From a checkpoint of a small transformer trained on Wikipedia: RMSNorm before each block, rotary positions.
Each number is 128 + 32 x the weight over its row's rms, rounded and kept within 0 to 255. Layers, rows and columns count from 0. Numbers have three digits each. The size before them is the row's rms in percent of the matrix's.

# layer 3 MLP up, 3072x768, rms 0.0774, rows 1270-1410, columns 48-95
096:127203130130093129191111132111136115146079122107147121135100145133157138125138149119097187131145173126100068087091103099188133128135090178130151
100:145191133156108131171151095082100111129131135147151131115143120098128150100152120151125163179115181129136124098145099114196146123091111188125083
100:175080109094178074122178099114091109117136085161120115140147162146138088124145109137101116121116149139138147109138116150186112190179125210152107
088:089171113130167145100112082032085137161134093082143109125120076112164170181121132128105163119112077139109161114071135182118150178121115130137128
100:135154103130126069142119096103125109151142135167144090133117105152145138147179105184100110105166099161143109118131085100138132127163113115164176
104:061144136140131152105128126130103185157122155119143139155129139107157046125093112137094090136096166079196134116106114159146136076117131121119124
103:198199164094125148148177161165149116163105132144152150120151138110123091103163177088161117088143137197086133145170136109096113079135137137054125
105:126120131125150168104148088148191146122171117117182163151100120165115111117100134172146202090089106142158121083118126150155166096135156142151159
108:135183104135163180108090149182142088134128118091096159093120143113129140092109066132081129172163133157107137069150071148178117085173133131133128
100:169184098102094151158152158126167179052162101138152142108105194023135144126117108103106098139139097117074120088131207135130161089161132119136162
101:060101196141139117133131139110126140110087160147119124132124083127081093105140109232072149139104157201068060107185089158129147201140123146101103
096:163144112136150147126167093097147119109082143104115128145083165082110150101034217155098114150144102045117124150134177092166106176115112141168160
099:129159125036113061141132107132130127130146196117141127133129099090182119072172069138114117110111080134142114148110141102071170078076122080142070
102:101157080103168170149132118104108165119125139148128184128170149119063148157106127109213128101134168194133140089096145124054121150057112183139122
105:154198124141160102101158107142123128160148107127078163094116097157130144149092103140161174114081143144104133132097112142131130173119097108141071
093:081089177115149097091078164086120157113177091116115203115085139065072094169097159093168225134082145150102105112070094135085132105115151159145136
106:115149186117167152142136149107114168098109132138153108133072142158126130163104155118178112122166130097105176093118098131103135112163125191150106
104:101171121095127158076154130166101139102082123029115141109128157133117126141126121172098108097097116132125120192131074131175153148126096110160130
101:142114185129081185150154088098135137122086190155076093068127100164149110127138123093079154152082149101165130152204154153096112101097109122120142
102:143132127208140146118064134146160156122158122157138151137097104163093111105181090080073097072085167149121182159066123085151161140100124097102128
101:133096100148128134105131093150096128096147165157163117167188145148140146208142113173096129150152115132113144129099099180153080104038165184167127
105:135142140109097151115080123148188123120099106142081158154164089154133147165123134135171131145117166130106124148111105151123169187172110115058127
109:078108145106135121095154123109171120109093123142124120129130097135124166089097051108135146073117085135088103101101115129143121084124124078140120
095:087117076117088132126128119135126148161102159125121045075144123095194119170129127161115114151123114192087142077135115070085112127159119122113050
092:091134106141131106159145108119120161149114201136113173107118128112156163165119142136126108183098060096080110131135141109137179147100139116131127
115:104109134161128167131117096170140169079161116106112162147153154121141064076096152092169114157120122172146045139161074129169092105146145086134146
103:126085149177112131151151166120111149131104078157082127116109088104115088114085162146175104150126113131079110120112135147074179134194063126135147
103:104108084094147111125150093209052110108120132118107148163121110109104150152138135145162096076135133120127141100172106155124097122104120093162125
105:109149108144182113188142132122085174139128147114163162089045076090084137119125156092127125110086100068125168134070131105116127112156123114158168
101:104138145092148123043176151111095121132120112110135092167094112150136202138112141157158128151136115140120132195130132113117119129164111130154139
105:115124123117145163057139127084111167132098126123088103176155141073128146076125178099171121154130087113168101155141103142178122111125131072144168
100:095146093113116169119142088143134114119110157136176141099119110179113178153194108131173103167153124159112114111137100098168099137151176096101107
095:128128186143127067132077071138180132087162104108089070218149135091141111113136096116056171088184078134096196147157083175125125119106097169141129
104:092116115077111150140090136155165158126100128115164156097140129154105154125118100196144154154079135128114120163113120041124100139138146108093071
101:157165135111134139128111169134078092112155161102163107128070130146152146104079122087099105101118099118110108108151164118156105145125149133097087
098:087040111106123152182165129203126113010054187191112145097135114171110152151139088112101120157093133137111170115149097074118138126117139138180111
105:128196106160170177162156119122057150113100109147094138126114156112096150078088126131092156119101080111087166149171154097105095120140119094138123
100:110146112095104091106086087117086102145103125128139108139129100120123072149177074072117124155127131152067162077213170188109141109133162166120169
105:124158196100180104138139193093149131077064113035110103108029173175149157102129100156129126102128124104110091105121119089120157089143134125099123
103:122139184103113198156081100080143142171061143127078114161113190092155089171061076095071098097154101115176062141106105122150163149145172139136110
103:124144098186197101116139124209068087168108129123125157164144054170114149188145141149137107153119130100121123163091161095119142176136167071134169
094:157142140149111115084098137054151154134200125255124125122165132146143133110124120152124111119099153138156072109125164143131057141116108101162125
103:129136131143182116163153122144124116100119084184148074166167179162178219145129154109128145096151131169112143129107155101114111163145124086125104
103:135127099103136104173078123151159132132123090088107086176120144103136081057111147129145145094159123127142062136085074093137130146234134146152182
105:159159166161161092162146116146135156125144107158145120139100130104139136074129150111111098073125084159054068104170165142127132095110089047133190
100:178135149128161043165154138149128182171171106097138132107132124095122133092097125082123104135125167118096106170140132075160186141175073073047122
097:171103114175130117176074118129164112067166115084051138177105084129142125147076136093060101102147126150081089145138156217139186169133158089131134
100:143147130147162124127127104087117110144183099177137113115112131136083136119102126148130128126145085140157126135165054100062150117136203118135164
101:106084100160145104087118159136132131170157143098086190101140163117066097092116169121107159105118071151097136120139162228072117109118126107133119
099:239142094150156112156123185144090139079126115125128133117084246204117109120160103153107080115136148130091106109165113139127162090089124119059149
095:173131117133166141128141121107111099170121110155106150142084123140097129194139113103123100076060126145125112121090117092114124143199077123138178
105:128133091190180123141141121073143128126073117095143157117122115108147129121110080119101135117086170091083104128205106130136119125065163115064103
103:137107147129135117169115148162088114120131146132164080109117121113144106120125089139159124102081065132050110083119122114146125133113079200116131
096:135101155144129117099126129064150149155158138125150147063094108098080150157143192160126167143096173160078034199090107135161142100122124122134133
099:149164139126059120122147154172148110094171124093163116137136145096161164122180099153136122104194071090099151102081156167078046125125071160089113
093:127099094135158136103176219158179137138088124140190084117123163189089128094122167149116139118145082162150082145082161108116158156141104168112059
101:118084118127090066150135122123144165116189186086118112121105069173113178200132078097143095113137073088161105125122163117153147131062100163114152
110:074156145099142145171071081131095127107090100115128105133127176113165142105192145167108110124126160140134133066146168144146120124082094143165109
098:131085102104119117125092115043139099177131182151139148134131089159143091153152165044098129125152123117142163130114168061127051102131080165133110
107:115144103157108105124120129101145102102087132143170149140148124172170141107218110109123085170093137176170128126099169135126118088135123113165105
097:146123107120144082186109092081128074058176144149125094128110134169126127166174098163161141119106136110088164147126096112148166110138139036160135
106:113127153120114172191145099193156103077119122185123165120132160155140104147135113135178119098206120167170172123099109125147122142145200125127140
108:138139169123112114153150118088144114109083135079153165091133183187137113124139205163139146094137166123125081159210068136076156144072171104092184
106:100132088183141148156072116177153095125132129123111101101119127209100141110107096103129129158144096171134118103115105122131117103125100104110124
100:109150115171099146190121140102136186089114120149145104153077135095140131109112122083104107124077106135143099079132082160156166122179108136109119
100:120151099074139105137079078142077135114140171165148163112169205157155079099095093138162061142127134137098110133094136114064130137108100028157116
099:131102118140146132098115135097187138135141180137107153087163164115126114145172155108179071100129147138105146129170114061119157125108162133122092
101:127135118147127122143082144194151110152087125152140103174125164166134091139074174137089144097058142100060150087085147164139130092144190188080179
088:126149131088117153115140129128107120179079128151095123172180136196133134140091059078155150183161130109125094160122082116180123065147092095177096
103:158156134159086150121168124178092087102112097123151109116185183122095194085128142103182098117127092104127095136060098142114133127179091087130138
112:163179097100110143070126147183118139112097088161135134171161153182146147137130136158168125215099077131161168124171162170084074137177093133178103
097:128120097124132146119131120106109132126161117138104139141214115095168083130144144092108122130080173132129186184145101081124119128102112124134107
104:144115090130086106170162109084160117120089152137170049113111160130161124168094149164128143095113111126126159141132092152107134110140101125149116
097:128131131155098130156152081136131133123121136171169146113169104170100063171150118091130131135119133124109178177168135156168129187194114072122126
099:075151162198143161194156134150173130131085121161138153109161102130063144122150096165164100183167156114142105092116167095137135127144114109124138
097:133142110124082075130153113142090150118160095176111127152104104140082057154084126142159088104152047113123143120093106137164117115144169057086100
108:085141090150110160106084075139109130100117115105156142102142114188127105166117151164145101092073138116148182054060052141113112190108101088087165
100:145088110134123121177073112125097183094096100099108153127160116086158119175136115137119170098112128182125154147118188165168178095125092155130147
105:112104116179114220089150184174118112063117073139138193146200144137114138107103129114144168130131134130085170142132169147110176147126185126114112
108:135137123090099149089059188194139134143135105118127169165112152121101186165091091155135090109142139096173084176107143132140153101114099098116139
114:118108119086187139088123112159157154155141090195107174150178185182111120065085149116138142083071133142101192138102095197174203181130123092104100
099:081167105091125079133119112103205128127113197110112177117149123090107108141147116105067089096107117114117106134165127153101113075146066110146165
106:083132150143127113074149058088126196135172116145070110130097100137152100108143167112147095151094116156053142121109119074126137130160115121133143
097:138173157159080143117134224140122088148085117108129136101112143152114194223156174104141154138093079110162137153112154098217093115121142072206124
108:100117111073084154117171097111114120140104216136171149117117119140184137154135143137118174125114151145058123077132115196099121143116141168193100
104:113125097107148152118094130078117070129136159158128122116147125128172107116149182144174155101113104142104138189125070129144113110141148137130088
098:108094134052137138158095069097173085103141090124162101101157089125166142138037129135169114131118106074130078154159072138113142174161153144152133
098:166082120042116198095155134099118133125155196134106130089170147172153181118173126113076134070107156100140117093152181170119129097161114111124127
088:126062113133145073117070139193137181128128071078116137133131109172103171124178148122144128152108121123128113115159112112087104090167129137109221
101:140147125119083128124104100061087102112108127147139130155187131142115104151165120130215122158101088120126120143114179140117199184129168128137108
098:108161121147101063172203122122083156154109134157096073150113109143096129103113142114088141125117102137070098141185122086138117170090096163115101
099:134115060148168116143157155123099159118139103165189108156104175125173118122164135108106110093129169117086141108139094096090112171154103135135131
110:096100175163101156157124150187065144115128106163103172089125132150115113108077145105150197151099134169141093118101153150142165136079162163149143
102:178133115104112105119126044122185136126159117148108169093197111149116126062166139144132087147104095169157088083187127159175118159150122074142136
098:186166170070115106084106119136160085128127122081098132139101110144166181095139074122073057116136078189097157122097140123110096106090129024142113
096:131107101113123080135095097117175138069137087139128162179115096124160138112158072142151159077111116162144118088076125088140149101140176067104184
098:133120072117091089129137127173091025125143095098163154090125120133116096160151112111154150139127115082138108135152087095118200178127133071191151
096:126164131145129110114151113122122131176139129143047109172127118122123159090091122160141074095196091126182090128131131118088151190125118120190092
104:173123122170100179176178134126139137152145174150151120082133085109163156182132153193138081187144084095145109160131127101096118137112133094138162
092:115065121097183132196095105133127138189143163121128078134069161132099134176081103151148130092081056104132183110110156149135110089131092105081174
103:081144088116113166162122155123102155154119129084145132132131109099109143084107122103177152089145151094121128090122119134156150181081124106083111
087:100083104114135152152102167133113147136104113104103118184093075152145166080062177078102156106101145181203155163143072169158158132101125086107155
100:089133106146120068174141165122044093138136110140150179144109107032137217088145196169121128087129229133114067162058153116127152087102122088119117
101:126085176143102173150133145085145082198117118089144193111120129151131143150091104169098185120094098093154071114175107131100133228120187119111147
102:096169036134116094156157122101133057104101144170147064086158098152173108076154192083168140110076163108132128102093146115072152120118090096111199
104:156119226112109117114093177099172099127128148075139097147189162084126158092096131132177140155105089182134130137202169152106118158092152132136137
098:111097136173119104102078070124161166090124084124161151137191148155092140098147128175163140174149087165053182070142109139157031109122075095124110
094:110158174087139170093122129165176090096100188127072152190188093120158140119152155128114068110106070108127163147071113151145111150122064112141145
101:133101134145170143113086118094099131093078163127086135142128130150134140098188140160147153130122146078151116086121138149132149128132158148116106
103:135220083170122152121137126189131122119150126148142148128139163100121100189152083201146111093161099132108158085174083114124138122115125140167163
103:069123131158119097174153135147126162165110136159090128119137122088156151134105155118168189094073148113095131143147126164108095104123087180196129
106:152132130073210126131078064106128215093141144104118147113131137195055104126110155175099105135121157129144140153173156104147089089109137090128045
099:115128155157117119156120100178076106147149138155140105154156145139105173122067124140170134136120085111167158071139148154146113157146193143107160
095:078096133123149126093097108099094145125136156144124154087108125124140049145153151080121087088120083087132168107141152097117134169088096093137104
099:080176113111119054090144132095104121141162151193086171074139103064064133120137179092143109152135142129122099126133049111128134089098112183155088
090:134151092093198130140089097147192097147111118103099148088066111136162150099096137152158159107144163167110135090105106124115160149100150071096143
106:084154135093153112168111153112154129123105076110170108094074109176080090080086101122119148082120120129127126138084099127122100095172151145144105
104:124140163144094148127108160098160117141172088136082126110121140156125137191120138074100092120070131128159119141187065117138082076125100088072139
104:104141136135112064131175148135136164113185133202126166132197110129134156142136128149076134204168127127108102089180054136175123095111099149148132
101:161134139096106139147152136145092146080043169139121103179122100159128137131165167147102145171077134157114115137151101144163106169116160104107146
099:064176116092123114159044090128161093129082173109117131071178124112200120166150206106112098132116087084117116000126085193107178088088169206096172
108:106132111167125124102181120120151095119162139100116091174152086051089174120144163138132120162138105134178212104133084129159102102136101093074104
107:094162091217111097116100129089120142121095143052137120116117109054092120117089141093181115117081208150143107098197113097147139076137106119107057
096:092179118135114102185057095084103147114164135151104128211100121144151116108127085175152117179170058128156134131158068151121152186192131115081077
097:110113167088150104099103145110099119128100059118145141165109042144116114156062081139149128115166087123159144132149118137092095130108175143167079
105:124167115128093059123061135146155152114155116128157105121079113085126137143089107161134152132141113151036127101131081134143149084150139127158143
108:113144164116131092156135141113193093101142102144122180154101159123125154143095152141132144145140121126097153099188159103089114069089104101135174
101:139123063138071094075160084088130125125103115224118112131152144118046166118113112125103124113118111112130115133128080135124143136142100131064091
101:084127096134128129166124104092123098137105179114147104153136108113116130115124118137134144124109095097075165146165099183105130152178173071146111
099:145192087154107181131146166132141125097064069091133115148142137143191116089130150124128141053076097135136098060105101072097132130136118156190140
104:159145138140166149137149157125133104088136081116135137095120145125135134141118122163109142122138082121082141129141124113155101056139119173162095
099:127144099144085085107112165186074118160118136106176169118083152139122172165168166120176161151142113099138128139161127087149131156069145172140133
096:147159122111125108206142129249111092191116122163078057107154145161145133063123078109127146118140118130122163125128144101091138144178106151159138
096:063141171116095137119069094127104172134114103087132168161169154171157135138131130137095124142069113120119067088116131093147105144117140105130141
089:156193123120085073194105074166132099143122093135150071074179131115177134118128124130139121186122118152124168103150001132183082135135082066118115
102:121102116067125106078092112087113178161093134138126147124095116098134125086198111082153142115137082172148186077155108204143150191122120141132177
105:155134087171163119112087108124107154127140172145106122147131093110128128128153094127067085105102154087094116143153081170214099140105153123131136
100:142119138173072022133117165057134195104122067116158119154212164100121112112139160165112118131156186136155121101106121105158153125160111113141094
103:145066129084122161119149122114178131180149136168116088113105126090159182164115151125144141127050164127160106128143126124189154122126113132167121
095:148153109142101155191148127114164201108138120109106091114122120145206176164187127137147114127185056125100104121143123087128146104134108079115100
096:106146146144143181150087117067179086150155097114144099096129080090110095120109124095138120153172104119112109110103136148111130157098161145131198
# layer 3 MLP down (transposed), 3072x768, rms 0.0384, rows 1270-1410, columns 48-95
095:158080055133140091171173089083133107084114115208161085169151116099158114164130103094122102150141089114111139086063203126115139160138126085138168
100:097125151168152150111148114137132081117057100172089153099108154121092093115156131096056137105130138152139082109096096135152105138114100119039116
103:105096105190132158133088105147154166162138197139098169118122163106115137185172075130130092127181160106156150130130111218143122095144095135163108
094:150153168097108107135114151150166125148165078135149130106179077062152138059166125128144145155104075135176106143107154101149180118066142157126167
102:150091167190109174185162105107115106180102225149087108133132083164188086099123114123091131104155155072062122128161118120133163141107109122107170
102:161140074161089119131112148113084154189134106135103144127134123169145101111080162102134069087138138147174135127152155115059084108161126123099149
103:132108158140149136105141081123127134095123154106055113196156134160145126123073161090168140116107106071112169152114115134139134080148129033090168
104:086154120137188103161103141174144186146134138139124149082161113123110110153083151113124166089119150177235101045108095144119124161078136174107188
107:169150132134082122153173134102134115164145145091132136124115156140078148117253126108122155134087182175116131120131122176098149167177073106102169
102:180123116090151096095113149150139104087082132146193147164135058221089082197190110107116136145140148071150138131115148151198120116100082109137147
100:102162061109113140103045138093110104143121139125180183060198130210157127121122128165132097100071177087149140143114159100168124166109126051135061
095:114090126113131156141129127157136140110153136066051143126104105053170153167130176162137025172108137148113102165191136111119126134182148105168085
102:166187136171114119134184101185193143165089120153115100166116177121103167128133150117083188067151152101170138166127059099071122101095110140094104
103:156108132122176151100148134154100189077085154148084174131155122166113158141089143144117149162142074059142120111100087138156154155101144149078128
104:116194076191077097130135140158132097096130124121108140120160117112128118157093179147061109127100151171085149119157136185154084144153099127117128
098:119074167114164192093112166161115112127152143090092204110134172111069108193149135139158141164151110117097148144066089124160109119156143119119110
103:102151086091131085153112134057089149139090130083114143141130153132141136154119182104083123110172115155168148066100085158186125132118113165175106
102:155174122135073140164146101105133124161113136090160126150127098168138112138177122137084098124178134139175176134126160148151162081142061139095114
102:207106163144107163179103181175153127086205150109113128144100104130148071188111132155118130107122080107128097098125107124116089126196146120170118
103:110121112139157141137151103215160122070228119135098094149159099131128125141127079123095129123171155120122156148137157103138132170120137085135141
103:111162156111123145168114121116114129080140078073072055152118111085122100131116103122130122190102165223169098156100014156128095132122152144097155
102:185088130122109111158110166148113118114144192177124090097115097115179148126122143162148155080087084118177118160094146179079105152140115116158133
105:120064115119089102102126119102132055114149196101129125123150111154149115128114195153107137115176149076115112193165107134149118112139198120137155
099:126077139117141090090182189157156144139130106139128145160103098173149109167123105128133111102120110182082137167129163146089111133069111136118162
095:166114145047168136084165140133124115130142139124125101104120123110194118182133138199118140147087102110138111107173116087114184166139117127127128
107:118136090130087080160147069190102172184167143137131136101132120088198140101101156149098079130123178079147097196151160112172122173092110110151137
102:101161186079141186119123176109104151107135120124124096191125107133068136104140201181126132102097082145132146136129115154099151198142171154106113
105:116097150137171148080168095160095104142152186135189132138153126070138157116177125111093142133084112153084105113081134157142091122091125174141148
102:206106115134157103148158123127136100200133097133182115109130145120062122183119059179173199143130166120119123103045179130097083102141172102104176
103:157141197122048085125132138131146104137125155097133154146138103116169089152066048122134118096171078116148125177162136138121121133146105161127138
104:160152139108126167122129161121152178137170086184109104127116163159121127122110119105091059158117098082158131101098092135088124118102165083163096
100:103115155156065145126112136129149159079135114187144125139155121135136120146146108172125127094152140134091154154116050148169083125152115096109097
095:161118106192092140145063116113155115084111124152077101117143124113123112105206153137160178165135120163162123157143161092180072075172118134122086
102:100155174096188145088101076122132118141128126127119112143169170112169084137089105101121151093143149171136112157115119148216184102144129106110117
101:162124170142096116101150111140099114159089137099080114123153132142169096179109139111108147081123147153157127147169146142155133159079159147174118
101:131122102180124177035102137081147119070158061125147101167141074062093094142156127165114091141145149174116165128095197090136053122134061120127053
105:120112108152131141146125107214122164125090178078130087206110121145135108115085125089113104188142132118115156122149115145099152113104112142143182
098:123169150123105177067128105123125177182092163031076195169160102145076096083177099166090034187149131139152135137116128115106135131115156168095140
100:165147130079122126112142098118166102144133094161129082089065135140139115154072138105086133131168126127145140130118128175119139114123109120138192
100:131108115115164062094125173094138131177130173103142134100133106084164112082115189128097133136170127117129110139172128098158113115116077182089101
101:079163088127140061163106157150100102100127131141106095153066081149110141133146118119127130165176134161176094134058119075132136181086180150178130
098:082143106149145131126102155109121123130127093146137183164129133121154089100120143146114179162144117110147168124142147172127038173161151119188153
105:140127057146128129084156077164189109134104143094106177136174158118179093145109156143161129148154166153092139073053143127104071138090140154121147
104:137074073137136116129133220107160171173112188104138120121123134184086063173143112145106103153174113152158069114145121117171135117141131117176081
104:128153124165125199127106172123101123095111149233135156136100172182120145133092117100133053115121135134136101135147131126146094185125160061167099
099:155126175081163102181130141142145128130102162135124105213104127120209087101156125123047125126140108118155131076109165119124158130188134168102149
103:116112126143097170102078119188100168135183102132107099145105111153128172155038157163165116101144129121095198121085205174107106122132136127153139
100:131166115076163115076173098118093126149104123107088120172130147167097146127136106101134075145171121182162157091134104181073162113106094072170150
101:162097100155101107115140174204118157147120141053137090159176056092140184128146148077153144147146085129102129105143091164157100093085106141136177
095:125189130128138111185071131154142173078113142151062150148139129125153143119104146139067109156123114163138133133089152144087086139133119147122103
095:087106099127175103148097130096138157147080091107132120143106156105150162069192154134125096107153106079139116167146093122075096116116120134112111
105:130159128110142156112220085086135085090115142153127105147147147094120132203125146185101139074052175094152124154101140145166122105100104157144018
105:098129081164122054127161120131150136089097120144120127163133111151152043109138120125165077131124119125161128153110171134175095176118116151148059
100:084105070086158175107157142127113114134087105116136100145171101135144155115144112171096144117143149110168093093117142093145109102094142189108096
099:158141163111120053123105136149146037153133151070111172029141139062123101121119156112114148081140109079151144125114132136168122120104134127054080
097:117097142101138145144129178126157101199159108106178091126080125091140104195119111155131163140100132109108128153075115116122141139141125103158098
099:145071144110064199143097096108144120105061166148102088091109159113171060162176148196149168092130118113151199174092101127065201126097124121146124
105:112057098128131078101146113079131110087134148142108157157152090107134102096117124159095131112138124112157144116173117149108158134179095151132120
098:118111099162126102073132108163140125150143150144131053113105141135133124073088115118176112146122143150160159104141190164135097135128088152131150
105:192131129118103132102132108132051162087148110062102079147074129196101148096159080088129135180145115134147145118133143120089104157087159115104135
095:187112106110130097128136144151121147106146137126105131211137164129116082146096121148167117126102127152106105164112161166136146090109162138067162
097:135112156209104126135154100148109130149122114073068149090114216168144150127162169163123134143152185119108137088109123053144100136191144165100064
106:191123126121073189115233092155111097116181058059120136107124161196144151129089154141130185068103120140164118082142125142106116161141150131079109
111:133204053126144132113142157159137159085198146159169152110176114127143133165113125086155122081123182138154118160102105125092112182081159141143085
100:145186114122137112147109127114114179111130142132140138118057154108132136136107183142095085127084101163169098164111108136118142139084140109067107
104:131161093163168120096047174145142197143122086178157141189159141106162111088126126129156077105174145118101144107049174149123140065140139139100166
102:155136118121139133117150133169199138124104104075061152087105148141150089162122192098147142131083134160137128163170119155209072135144055125104096
102:094166056150169113135121139140124148105195141140114096174075160114113048101128144077160144099155185131098089165123105093190116129123127140048162
093:127178095091134122197147162152109120091136118121096125133152138109168147105129129103134118134148169116067086155130114142171145139083107144132111
104:095115141146120116131164140102156112129118077101156098089101151090108113124128190022125048172098094098124143111139106136144137124103076121102136
108:081102172049136146076119154146123065185110099192150183129138172146140107130126133103159153178120107119125141145139121100125083057165164113147131
095:145164130091129117075097100105141152167108140138094120121159114132123173109143168130080125142120113152145070123140095122170140110097105113067116
099:192095148112171156086147106124106132200169154124183122110151178143123128148094135113107123108101094138116099173119102120137133156070148080168160
099:153119122106086103100088105087132119157190153151128125222138137108135130098131137136182138127160116169064162062131122113093146117092098113129153
099:094195134165068166126150130155116078176151132128071093144136081114122094155088119116086112135152145054126059097105118073115138181124104088143089
100:146089152164075150073145158141144141119139090119129063199122067145050109134166066158105154151184118138148158145164146116139116129148151164135103
106:099132135128154096056109117161143150057092155125092129140138093086155103149133111070122121113172118145131171090095105142166129093095114113118213
101:102133151141138171123140152206114089151198041102071134139119172131156154186173135117120163074183109158112078109109141155137115138135200082098116
105:124146043094122148078140141085135141144161179128134078107141116209077148008109128173166148093126134116131129143139104150106108120141102137170098
102:122107101165105082131110100168113163167087120069090196169079118105093163154179080132173063141171147119071081120098093102177107123179147130155062
104:160092122137145129126110203081152175115135105131124127153084087171079135069180108121099190119176181116172136132183081131119156162129143105133140
098:109149123125136055116175080113172100119160124116149126107141119150077133138179170083136077133108152122124134144134080172111141154112099111101096
101:176143163115141123152111135194099088088083146130093109092135159170093125116119203160126139188183135124111115150159167094132139140064088176110098
095:134112178102119136122121172165152067082103146147193164175154141083149090160100100118105135108169182111172089172090112146134146088131128089136085
107:146106100120103125197125124148098164115177142182137093167135124089159169143100182137069161171096136097122138097091082100136146149150134128111106
108:134113088112144123105098102198108108129072136097094106147083149135080118049151139151159106084187167149132144083121135082149078087170164142146068
097:161117127171130158138113164189110093160115100088130174114132132135114125132121089131112160108090130150096123142132104170132120110110084203100075
095:100147068092180147163169178149146058120073103156097101120177114130073118155123113101144101082105129181196147141121133100125148124189085146174160
098:105078173094107149141121104142108150174101136073118061167126146115177081164137067097108118172146106164113103125124082083091105095092110178125125
097:062121091129112113163104116179190157108099114110156149166144183161127080129125089099133129129084112160190105156120102182102038121110120133104171
099:072036188094145112195099093128156135103113116093094126086095151179140139167166121079110120133124172098108099170133157182073128130089058130056094
101:123133134073086174124157153175067077151135118105121137136075175093146147095090194113050129143176144131123096175174120152098149129141110132098102
106:127096172175111053121098159158139136100105085059120119072135137101128128139123147157069141120115114178058151125138109139123134128146111138118152
097:125118103140103186146108097142085144093117120106141104109159167135110095094142111136106073157146109104182145084132128117137161142107077106168085
096:099156173136098139135085166103182143138084174105100137168190103190105154136137117113143084157069126114175094159188160077055101123134156094104131
098:072168148122138122105128159101084107088147072093114170095122117070114147111140120130161108124085144139144139168147136116093087200102117092109167
099:129096113159136140114165136102058064127154186147105123055147096088169158135150154157106097152089116079161133146201080076131137177115118167109111
096:126130168097103143131154078146092156164080118149126074116075128144127155167124145083112126075110102106163164142186125105096120130192133157149124
107:176129103137126115137197139127139151131127098147138136093187128119141107131111142138097122190169131084108111082189085148165156147109148100113082
096:137125140135122099138120154165102120123177152068147129109153142143152164162150108138168145155086104096141105059211111135147081098164067112117093
101:152068090135163167157151103149109106108154124109115100121088071131176193073148190160147193159167093109123134162128173140133207151130070096176173
093:144118140087159148132097156138104162197071145137121155096176169126147152132149098141098142142091154083135127114121145129100115173175121155121094
104:113089104159103134119159085128091139169164103082188156135109110119122140092109138103177137173209139134131105193141178133108128161110143128147133
094:161160087175109115129140130162110120118129153170054113139096157197178130184222197141095158162137177122122142101103151092163207134135145151110111
101:123100183146138142116070120174108172190103083104129156054134140065081116180095128120148162172170183109137142077107154134175118110111124158165068
106:175172136109109107091086106148085150125155086118108090118167142148153140141120168072077142141158152111169159097134155157103133128117139123134142
099:192162115159130110124101102124135195140107115084141157115138096124083156150170075071124168092195135112154139184126143123144124066166143086201152
096:133046128160089145109150112191190183156149160116123110182222093115172155092109137137221143124197138159166132094099103163112199194084095086124145
102:141205071184144100130121134137156088131135086081153154101101133103122138049082143165072136095097100123155138147079151122095148090125095127099058
106:164093153142141108096108145123189146131142111140214115117162101146196109112148110145137152107125105138206166129145123124154147126153114133083125
106:138164131127134113148238103136099064134170152095134117107124127113092150152123102156116081076191181171095101111154137194137158146110061110160141
102:152089125123114161127125097142134175112146066080058130155165102097165152196151167128109190148123187163101166135117145116192177115092102135104147
097:143146128125088145114115152102150113191129107157140142155092102058144132109140183085088131090144106138102104134120140157138163099194116139107159
099:087145102138099085110153140124136164115152100200099138132121117086124128147122119092111154166080084091168151163162134132109121170166160165119154
099:125140128115130123091132085179079091090155140156187141177108154166107107116177119108099170120172128116114144136120132128090137097129075140114191
094:156074133140144141117132104101151137147152112132015119128109139130134149150109095140077122091150146149131120045110106153108171072095150178128109
104:164110074138065118124115181129112084132124157143151089102105180164145058150126068090126128091112085108129101060150145156100133156119168138120117
105:127150134138072187141159117105107115112078105139137150070143103148089094147125116076136174164051104145132112103196118150096093130166126109050104
103:140131091105166178044120155183110074083159111123154162144160120122093107127133165128099131115163125121136121168134104153091147114095160066170113
097:052126096108179091150155130155160138194131127137136085072143172145151207102126091175169185135170182167151133098076112144115134095085100122143173
098:156194140151124114110160185148106136140162124137082161115136152124113145181134125156097133142119158121141114129129111107113081112084086112150082
106:133095081089102142101121126121093145164146117130136117175140039091109100130046170139104172129154093148141106119180142163135103185125133089167117
107:168068132150094114137104121110152158095089071125204073092147186156136100127109094091135159209130090109167113143170161143130117088137032143066125
092:137074141130082105139108136160050132121123129144144131199123141134212088129184177065072148119190152097071101166127174130134098157152121106196058
100:072103147131163110077123128102074122134099075067136084140116084109065110154088107159163122139146062108118129133138104149090090162098115166059102
103:174068176102069107138124165106062106098163108154118079140133161177152111103106138122097102055123150114094174087122098117144075036101085125104128
104:149139091135104122135152121103123115186139112149171105132092140096066129150119183126129114132111116196101128127174133135100089076078140179118139
101:155086137108109173102106142130110156124092119129163115165148122098158130096137116105032115168120163139165121147116152161130183185115139096138088
099:090108125134244144129117119101137148192142096129095149170127119116112148130093137129077114154123139123171063133105185066142088176127110078137076
098:139112188142120111183141173151131106174113158127074171200147116111109089088132089098116182120153158143129134161136107082182116174125142094080131
102:126158067125120128110075125118167160148125119117121139095126136127136146123069030087075142154102083118183094147134131127102141205128152078114146
099:159140117201136147158088112117131121162107124140177064126156155134125129145097123205089131135149127154148136141119131168128119129137121088165121
098:154116139107127118171114081150105162124112176118131108208178186116054089106144160175202125118152072132121154127156036061161131111076084080131116
097:111116171150143182172102170127169125160163146106155130106218115127097134182125175131135150118098104148177137131077151138102128148106152072148102
093:034127146133193134086156148166135162146069132109061143145128112138075085099114119057115129112119132176117102089158127140167130154124122136076115
099:138132150141169110067143128118128144108143159164092125102135110101120133107125119136138087159178117110123208088104087101114103118165122122072152
103:115112148146120096085073107074137132158125189128092158109157104107071179087085099140132150164134187120171140117149141110200157121106123174076154
102:159094148133129136137101128110118117223112164107159133084122146106125155109141160077140158173098125097095156105076109083083197129100135185147158
103:086148137193140154090159164118107131142151106119138058123104147066125125090157138121113119151132130172148131132110154146122165115100084150114142
097:116150148126136140154114150167210055142129169145116100107141117125174077159126108094142071142116073128171074109108166111102152134130117073123186
096:118129154127130106138120149190161158186137111087122167113142152147139097155099070144088112132087100143110115115120177150163092156117159131121077